From a checkpoint of a small transformer trained on Wikipedia: 23 layers.
Each number is 500 + 40 x the weight over its row's rms, rounded and kept within 0 to 999. Layers, rows and columns count from 0. Numbers have three digits each. The size before them is the row's rms in percent of the matrix's.

# up: layer 14 MLP up, 1024x256, rms 0.156, rows 237-320, columns 0-31
# down: layer 14 MLP down (transposed), 1024x256, rms 0.16, rows 237-320, columns 0-31
up237 103:501453512459469417491501565546581461517470526545522528506487518532456464454497492492501460570467
down237 092:537451515523516494468533528480537489455546494469520502544467500540479442495523587522428454533503
up238 095:527508507492519494526538495482510394484450527486509426586505513459576442535472474481434437594497
down238 101:506462405545525509462459506445526431581513482482526445478551509462472548538550541579578566537481
up239 097:520445484540543488483532515493571525479466521442526442489558493511457501469538486506482466517410
down239 097:456558492444479531529481493512434547481485530464486539486459422505448568529498553479431485500551
up240 089:469386541542476540451561457498435471536437507512509550534481493472506472488532498475490536497531
down240 105:467515487559509491516518424545545466500515446509433518437499516514426529521473440460583548444596
up241 095:511509510470504491470468436460463522481544525513534510505496536477474461463529560443481505475488
down241 098:461595478560507473501479487378477490460497529476501507470540486436507521483508563468503387557496
up242 097:496473489451498518547492466525468509509583513422483424509530542500503510516512533552546521483519
down242 100:472491506440546439521522453554483409479513522409507512484426514437475527508507501495491486534451
up243 104:478551491523598591525467490483491545506493497473491500463512511428471499491447544536509455477501
down243 101:488504436485483413462450526462460503474488494524497569484481498499507505494439446462489498500484
up244 093:438528492535516456513569493505483498506501553514548557525555584487510486550519505455477536475581
down244 100:477491484554485512509529545521517437535496480487451585519492496544530520503487454436487514502497
up245 100:515531522572485435501440523556489440565553486519530559530507479462477529427463500505416494536519
down245 097:467488520528527550469455477548535501507476504472507528513531492524493548579487443489465541510476
up246 092:493518502606463480580555573539459469478481462464542586526477493514501477513456561461498549469515
down246 087:439480507437504486504460477569470463493526470507500428406485529497549583483503460478575490560441
up247 108:456527508510497468560542520519476464485477476498455424513533544499535504430548421470511517518479
down247 100:526547572446488530502457456436511421495474500455463537529469504477500432493465564490533487419518
up248 108:457425495502543516517539512516480525525439451530485468478529438489593479477555524458547470512491
down248 111:492525536426494469433486501489459507544437529519552530528510479431486526512556411460484551510490
up249 105:618480547447466509536521532549518424531481515448554458547552525457556455569485454517540480574505
down249 102:484536523487499459459506536480423505465488489529428492470600418486470536411457470535513469489443
up250 098:499521518483483471513445569494431489500525466475501526511496543518521533479581475481451508510476
down250 096:525461434485550485556560407503557490544496559504412445540471474497514514589517593522533496614486
up251 094:565525481525525510416394514534564475570564486480482474539527506496549451532507451481485487494568
down251 103:513499525493594489533482483523513482545484505495486461467473456506420507482546512543459560495548
up252 101:418535555565537503435479521463516491561469513493598400483448502505443496484519502503467520504499
down252 097:474473509487525490486505555508533511393443492520485548462468468554500588486482607508512421552546
up253 098:470484501469506471444514490486559486513537589439518393534464517486444479491466511459427484567496
down253 098:562564494498560483516514536488501501502518543475514504499551556460415505495541481456471602554509
up254 102:471474574508471477513498488540485531553514511480447513470504597529496517569471557489520505522486
down254 104:574509553499540503444482539514478465643472536519538510507511438490516470548606508518508475533554
up255 105:552520498509521461530440431419488501506539509495413500487492479490482500561529536473525418500564
down255 107:524539501530505544501448503455510563575448532446489543498592535431450472507541455524547604546482
up256 101:497537523464556467513510565517437507517536546494503409505485504568472469505474472393497465556487
down256 100:469545521421493535508566536535484577445537455550521534456435436479452455443554484445414493479491
up257 103:482483554520551535492491450463454438515479427563472529439479483575424530510504535455559473503459
down257 109:455582581486510513535445436448592464507511494589475452427492517455497495487580518483508488475530
up258 094:517529541462571488514535462502440529492493451519467528518454536489538511471541485433524462557524
down258 094:507520485523523522451509533519507500362480518469528550482483474397429479447471487539507469485580
up259 095:557466439563557545520516439518498593528541497547478553466436520531462480447471452559473469564438
down259 099:592465532558459467457512555437527506484464531476570522466458530488447459512510504436507476439519
up260 107:482461494518555479463489499500503458438504424462568447468552573526515535486482534471410586545455
down260 092:484515561521464462466486439486515439548508575513576519546535558526491464576512434519550516528489
up261 102:439494534568491586494446547503418515482510494473518479531437418528409466562504557461453526507534
down261 106:425568480484458489527509510475473461542469522551550534472495479498513445501510493463569497485531
up262 098:498521529489480516535512556478505492428467497510487563451489439615539482563588575481469485491472
down262 093:528591505479505511560517428468523505490520539473494563419492449425476540516465565489491424550544
up263 096:493536519483478552543530496512475537451483502536528529519480465523535515565471489507546524495418
down263 104:515477440520516561528476468496458536515625576576504499470487493614476492455495488544485531548584
up264 099:449570488433503515514478548495498489505531452515529520556464507514534561546508533494555496498503
down264 096:497512496482460512584489448490478434536499465525508520513509481511512457477510496438436527492527
up265 097:478500431516502556475550492520497452572549476482511461494515484501533426599495543525469448538497
down265 095:555513530520433424501519505553505556484462498508461513474520577460517498439480503507502573525450
up266 100:500551516450487529447545589559456406513543475527546506441556495532511462518498491561468472478463
down266 098:516479478510532537471487484452506548498495530514435483495483485534484451451448428499493546577512
up267 104:442515540528489510492498509484514531566500519487516515528469527461422519468566531515507474481544
down267 107:549547486495464455423494463518501599440465479525472497550498420548453561454525524506574538500523
up268 098:512521616545488456438553492473479403518495524450507571492483512515473481544499536517500537522535
down268 101:453524490498422541536463538556542469441445469432503462506493485509531490556432504542483449497520
up269 103:482544454462496583511514432393519547503482477496484507526453529525557454456460570531430526510472
down269 096:475435495519509537479509470384566463515470424450538526491513577444519444524474421448560591489539
up270 099:538510497495540527452465437514543453457511474488471457557471508574497429498498508512623526531475
down270 099:500548489545459494431498502573539494543460477475511520582508479456521515400432546537451485463482
up271 096:539507460476488499497407525490538540508496449539474493567517523536442526505542566534463488558484
down271 091:506549524494529452551490547481537509514501486510499450550443524522538463457507461537518446487471
up272 101:493480578474479437471445488523614448464450532513466463457490479414524551469504541534509458494488
down272 096:513494475489454550514547491427512498472514466537482610543547535512513527518457439457506576518504
up273 105:518533485516450549508471539478571577532536511464470488545413517495453538511524442547452490451496
down273 095:532497458592502517484507526484440486512513500533483404480513503500517556523449545486504480514439
up274 099:509536529501456595486495506515433507461548504510506615503577484496498511492481500505494502521489
down274 103:485573538480539484460540497517486480511476429492512432488434516503510572525542436483478511521507
up275 097:505506496526456605418353524491466513503539522486456524522455516530506495452531452527425507511481
down275 105:477473541505459487533544399421479507487435491417455472496520454499486486467525516505438561512546
up276 096:458470474487531489458502583470494477489477487490493521519529489534525512521412541562513495496587
down276 093:499427443479531507446576433456442492425470511526436532509517472432478558464460536504492467452465
up277 102:570407513513538434483516567543541546466449459520444434510466525473514529465568520505519525550478
down277 095:498468424530489526496445493433517509437518523437539497496528500453427469553501447457526541450490
up278 104:504557506463536460474484522470405481447483508502528501410449494525446523464540554497523468515449
down278 100:526442472508539428503501526514463437538532536441529480536535459461491446554461510563392503487464
up279 101:466519535440569476464572487529507516497476424544504506429454502495434511449575527493500515612527
down279 098:531434547600393581486461470499509453425455503494455446465467486482502479511532504511563628509490
up280 102:533475483490449507536536509502517454537496438509575504517467537450519524486526513437525575451530
down280 103:515530533483501472466535495418479547577474470526563566452535457413478479538537562431539492581489
up281 100:509446480478528478522546528532471474533468502531508508575487527421536542536472503533546514592512
down281 102:472508488528498488482517443485499541462415486586493479489487540464534506489435452439497538483528
up282 100:500437508505508504547472576441487502505524491521516489526480467504482546468491501408586427474515
down282 099:484460542541468471488506490515457487474450468425438509504531500519451518531577505515496468493553
up283 105:541503456514560533536460453500484515538503466431404513450498537464486488494532483527473506506563
down283 091:565532484533471478422506468536416507451477573521488498490492510533514509401506509537583492536485
up284 096:455533507433517509417492528542510489496476484573496546476489559428461522501544439559475527431448
down284 097:537531434534478464502519507447476519525540445476501506513510440525524441486498534513471437498554
up285 096:508526531524536466478527486436584496478564499455628495530544446511617506559507463546535503491489
down285 105:395488489531547493525461571507487532518559494542524386529541518542463540515486489486557559522449
up286 081:492520496469488426502473493533536488497504453575440481523510475453541445502482491496560493454417
down286 090:456531469540487496445501538456560480473543494508538553461496461515458510437480473514469529450488
up287 109:454440628500497501458508468474480513443466567449482460474560524478553451470544405382434497459520
down287 106:498544560503565503492470480485512502519523561503485487541489506543491508581527532449479542499541
up288 101:546478538464454445564442476478517485517475470494506483516510485466566506488519554506491552495535
down288 104:431543476496491538495506471547540450420561496479511489452516561529530557549438519522530433463541
up289 100:501518481530591524484487556528444489591489536490482527596540551494446547493536496579507500533498
down289 098:516468489463559539546506491458527456487538466447529489450457485529453495513543460478563487492477
up290 092:567514449560435527503478441471531490420479504502533482485543571502455456475538465473525495525473
down290 098:464472493515423586530473477523494491467490548451497477454521531504394449587474494511509604520548
up291 099:540489517560566522455454503467453520438514460523493453535521460465522501456546526489468515522507
down291 102:535540434561526540569509533464474463528547538474496558521474516480473484430526447444557435521499
up292 101:474488458527467488494402439495441408513451492488470521519425486481481452546559534544505547624519
down292 097:520490597505504496517561518517464486487504463496453414507547506465483487444535543466481510411527
up293 099:432458519477482504517591524527544603494494440474571455554479481513440485486536513481576532487546
down293 096:459566470495520464495531484420500488492512545569472529506394487528443537506499509489483561486442
up294 096:510554533476494523522502471512529457578438513550429537476441561468551541505519478421538494480556
down294 097:519477494504506471538500451402508509470502541479450470453544445520475501539496474477458507528510
up295 100:512527478532470512550513518473499496477479420594550532546582534482442453503515472482495541403563
down295 102:488456418488592461502549519502456529460536489502459481464416556471495489498517432519504493496466
up296 096:455445440473574502460549459592453576483557527439456458496473504589511420449518488559507529643545
down296 094:478485537420541473507549412524496461462495476546513512511580468475537467530520554529521504486492
up297 104:555493437454487490500496475497452541489511479516513500547499452549466550490509471482503486525463
down297 108:478506466445428498494520486481528579503508474508520496524434474577490427484565437528535488568524
up298 096:489527523546479507491503545471522557483546513509500528464519479486494440407482561579442491479462
down298 094:526467508476445500518578474526516467491514431448532471512582478531504526554513486509527508580538
up299 093:567470480522453475516467539560536500471474460520460513454455498462507518634516416522453407503473
down299 100:493510525472539491489546502526513496475503507528567499528488544554449597533472506534578444486458
up300 094:520513588460489509466496562497468476529541529513461480563495586532471547456524544533499535553471
down300 098:562525399444514456504490454518460498407471490514500537519465433456491535446500536437524507485520
up301 104:439559477523537442488463389474465547531474556514471482548466487469503482521474468506475481477480
down301 107:487517521523525459494512504501491466482500486539556414626514478517547473469482480436550455510447
up302 111:465494535447449475501422470537547491535464524583480500569492500520486504502504538528465471480489
down302 101:497416459563490501486472516572523504498504555569547490464528468530534498465537492525468476499490
up303 105:453528439480527473557509505540521521507443508469472520497505437508489512509538509462540485517463
down303 098:586533516601499481559519548491493509527504474553429520434445501495497449439514462509412500503592
up304 102:511499511425547489430489482556539479465486461494450492530487567565461505448550448519505520518513
down304 105:510605506532510492488433520512444477522515422530484531520459447535452549487467537451487530539506
up305 108:512471482463516540506504521487501514558504483582567482483525599474527502484463472513551506579496
down305 100:447437533523504556492483525529475531540494542533501477481546498477504455495533453535462569462453
up306 099:542508438484463481519482477460534497462515506406444562543522546462487478518522494480525471464505
down306 107:426506511567504475529470474543556550493443543507479492466478422515526501552461509476511572486481
up307 093:501491445542451514512433544425525592508493501530449524563518512439536500513483528530562439548474
down307 099:478458499479508544548469508480496517487438426480438553471506391463515504519472530532487537526522
up308 105:504543520487492507597513521533518494571480515446522523509507481546476440543484552514459481510492
down308 108:529543536460520517479552468575401482594510485533502584584563472434459427467465512503546494556568
up309 093:523458549541492482449526593466436511465443517499563515522522523504539500493494532441454501518469
down309 099:482479395407547412513495547488572438422504548501434537581511504530495473534494579459497546560468
up310 084:444501524459478499443447454498499554521554464436474509492485486495503511521520498502577446510507
down310 093:441514568557539522467532467440580486520470549435522529484509470465513471547510419532480527485476
up311 097:558526493548508540540526549491537458502504499440495520529500503458424542480530591503414499493482
down311 100:519480471492454512501508508578480464497480500476470459491464487478509530489481450550495479536481
up312 100:497538485438457434464506491457509502523516503540503526527534513481449566535596560573431477528517
down312 108:471450503444524398461415549503513507442466546438466498462505487525537559484498538508497500489474
up313 108:547494538500558484476588448535482468484535478488588522502478478463546477531447464513462462603454
down313 105:525523540503525433515458483522522498532461533492531498468464498531450580482457410464475549480515
up314 105:480495456504449492561533509519523562503465495459505436480601570476531458465470505457486490508460
down314 098:415548459491447457537580435506510523536493477433479448495523510518521517466449497511491453533519
up315 101:482504513524515463539521437503576488535491499550532456481546553421523503498499516496497467427418
down315 103:518519544471474465475548410514531445538539538545486508561563497480495478511528477513494442519478
up316 108:483542418568550566538499536541437499472567531590503540493537408509479449512458548545519593534464
down316 103:518483426497506467484499506449437503525516532584509512548463476486460485535442426546517465360461
up317 098:469608500458544461501539498440520490454577457519513539485548427527525509542522509484545452523430
down317 100:531473547503483491577480563454466521497529505494511435511509527460507473475455511574503484501580
up318 100:506510485442540523476516500524514393497514500435508521513463519534481465433505456500587439458570
down318 107:434541499500513510525463475544538396492516515550535503448523444542498453516567554502517486519536
up319 098:495544476470583502487500430473542542517531589482474511518439494487493493498515479441526436467550
down319 100:501487439467492474471486567489534446488460485545517467482436539504490552408487389521542572461492
up320 093:462516495556499538574448515447454483513500542510461512506475508468575420481529468503501501534497
down320 097:437517546549483457513418568449471563506433477508517423517483443469476526476509546455482517463560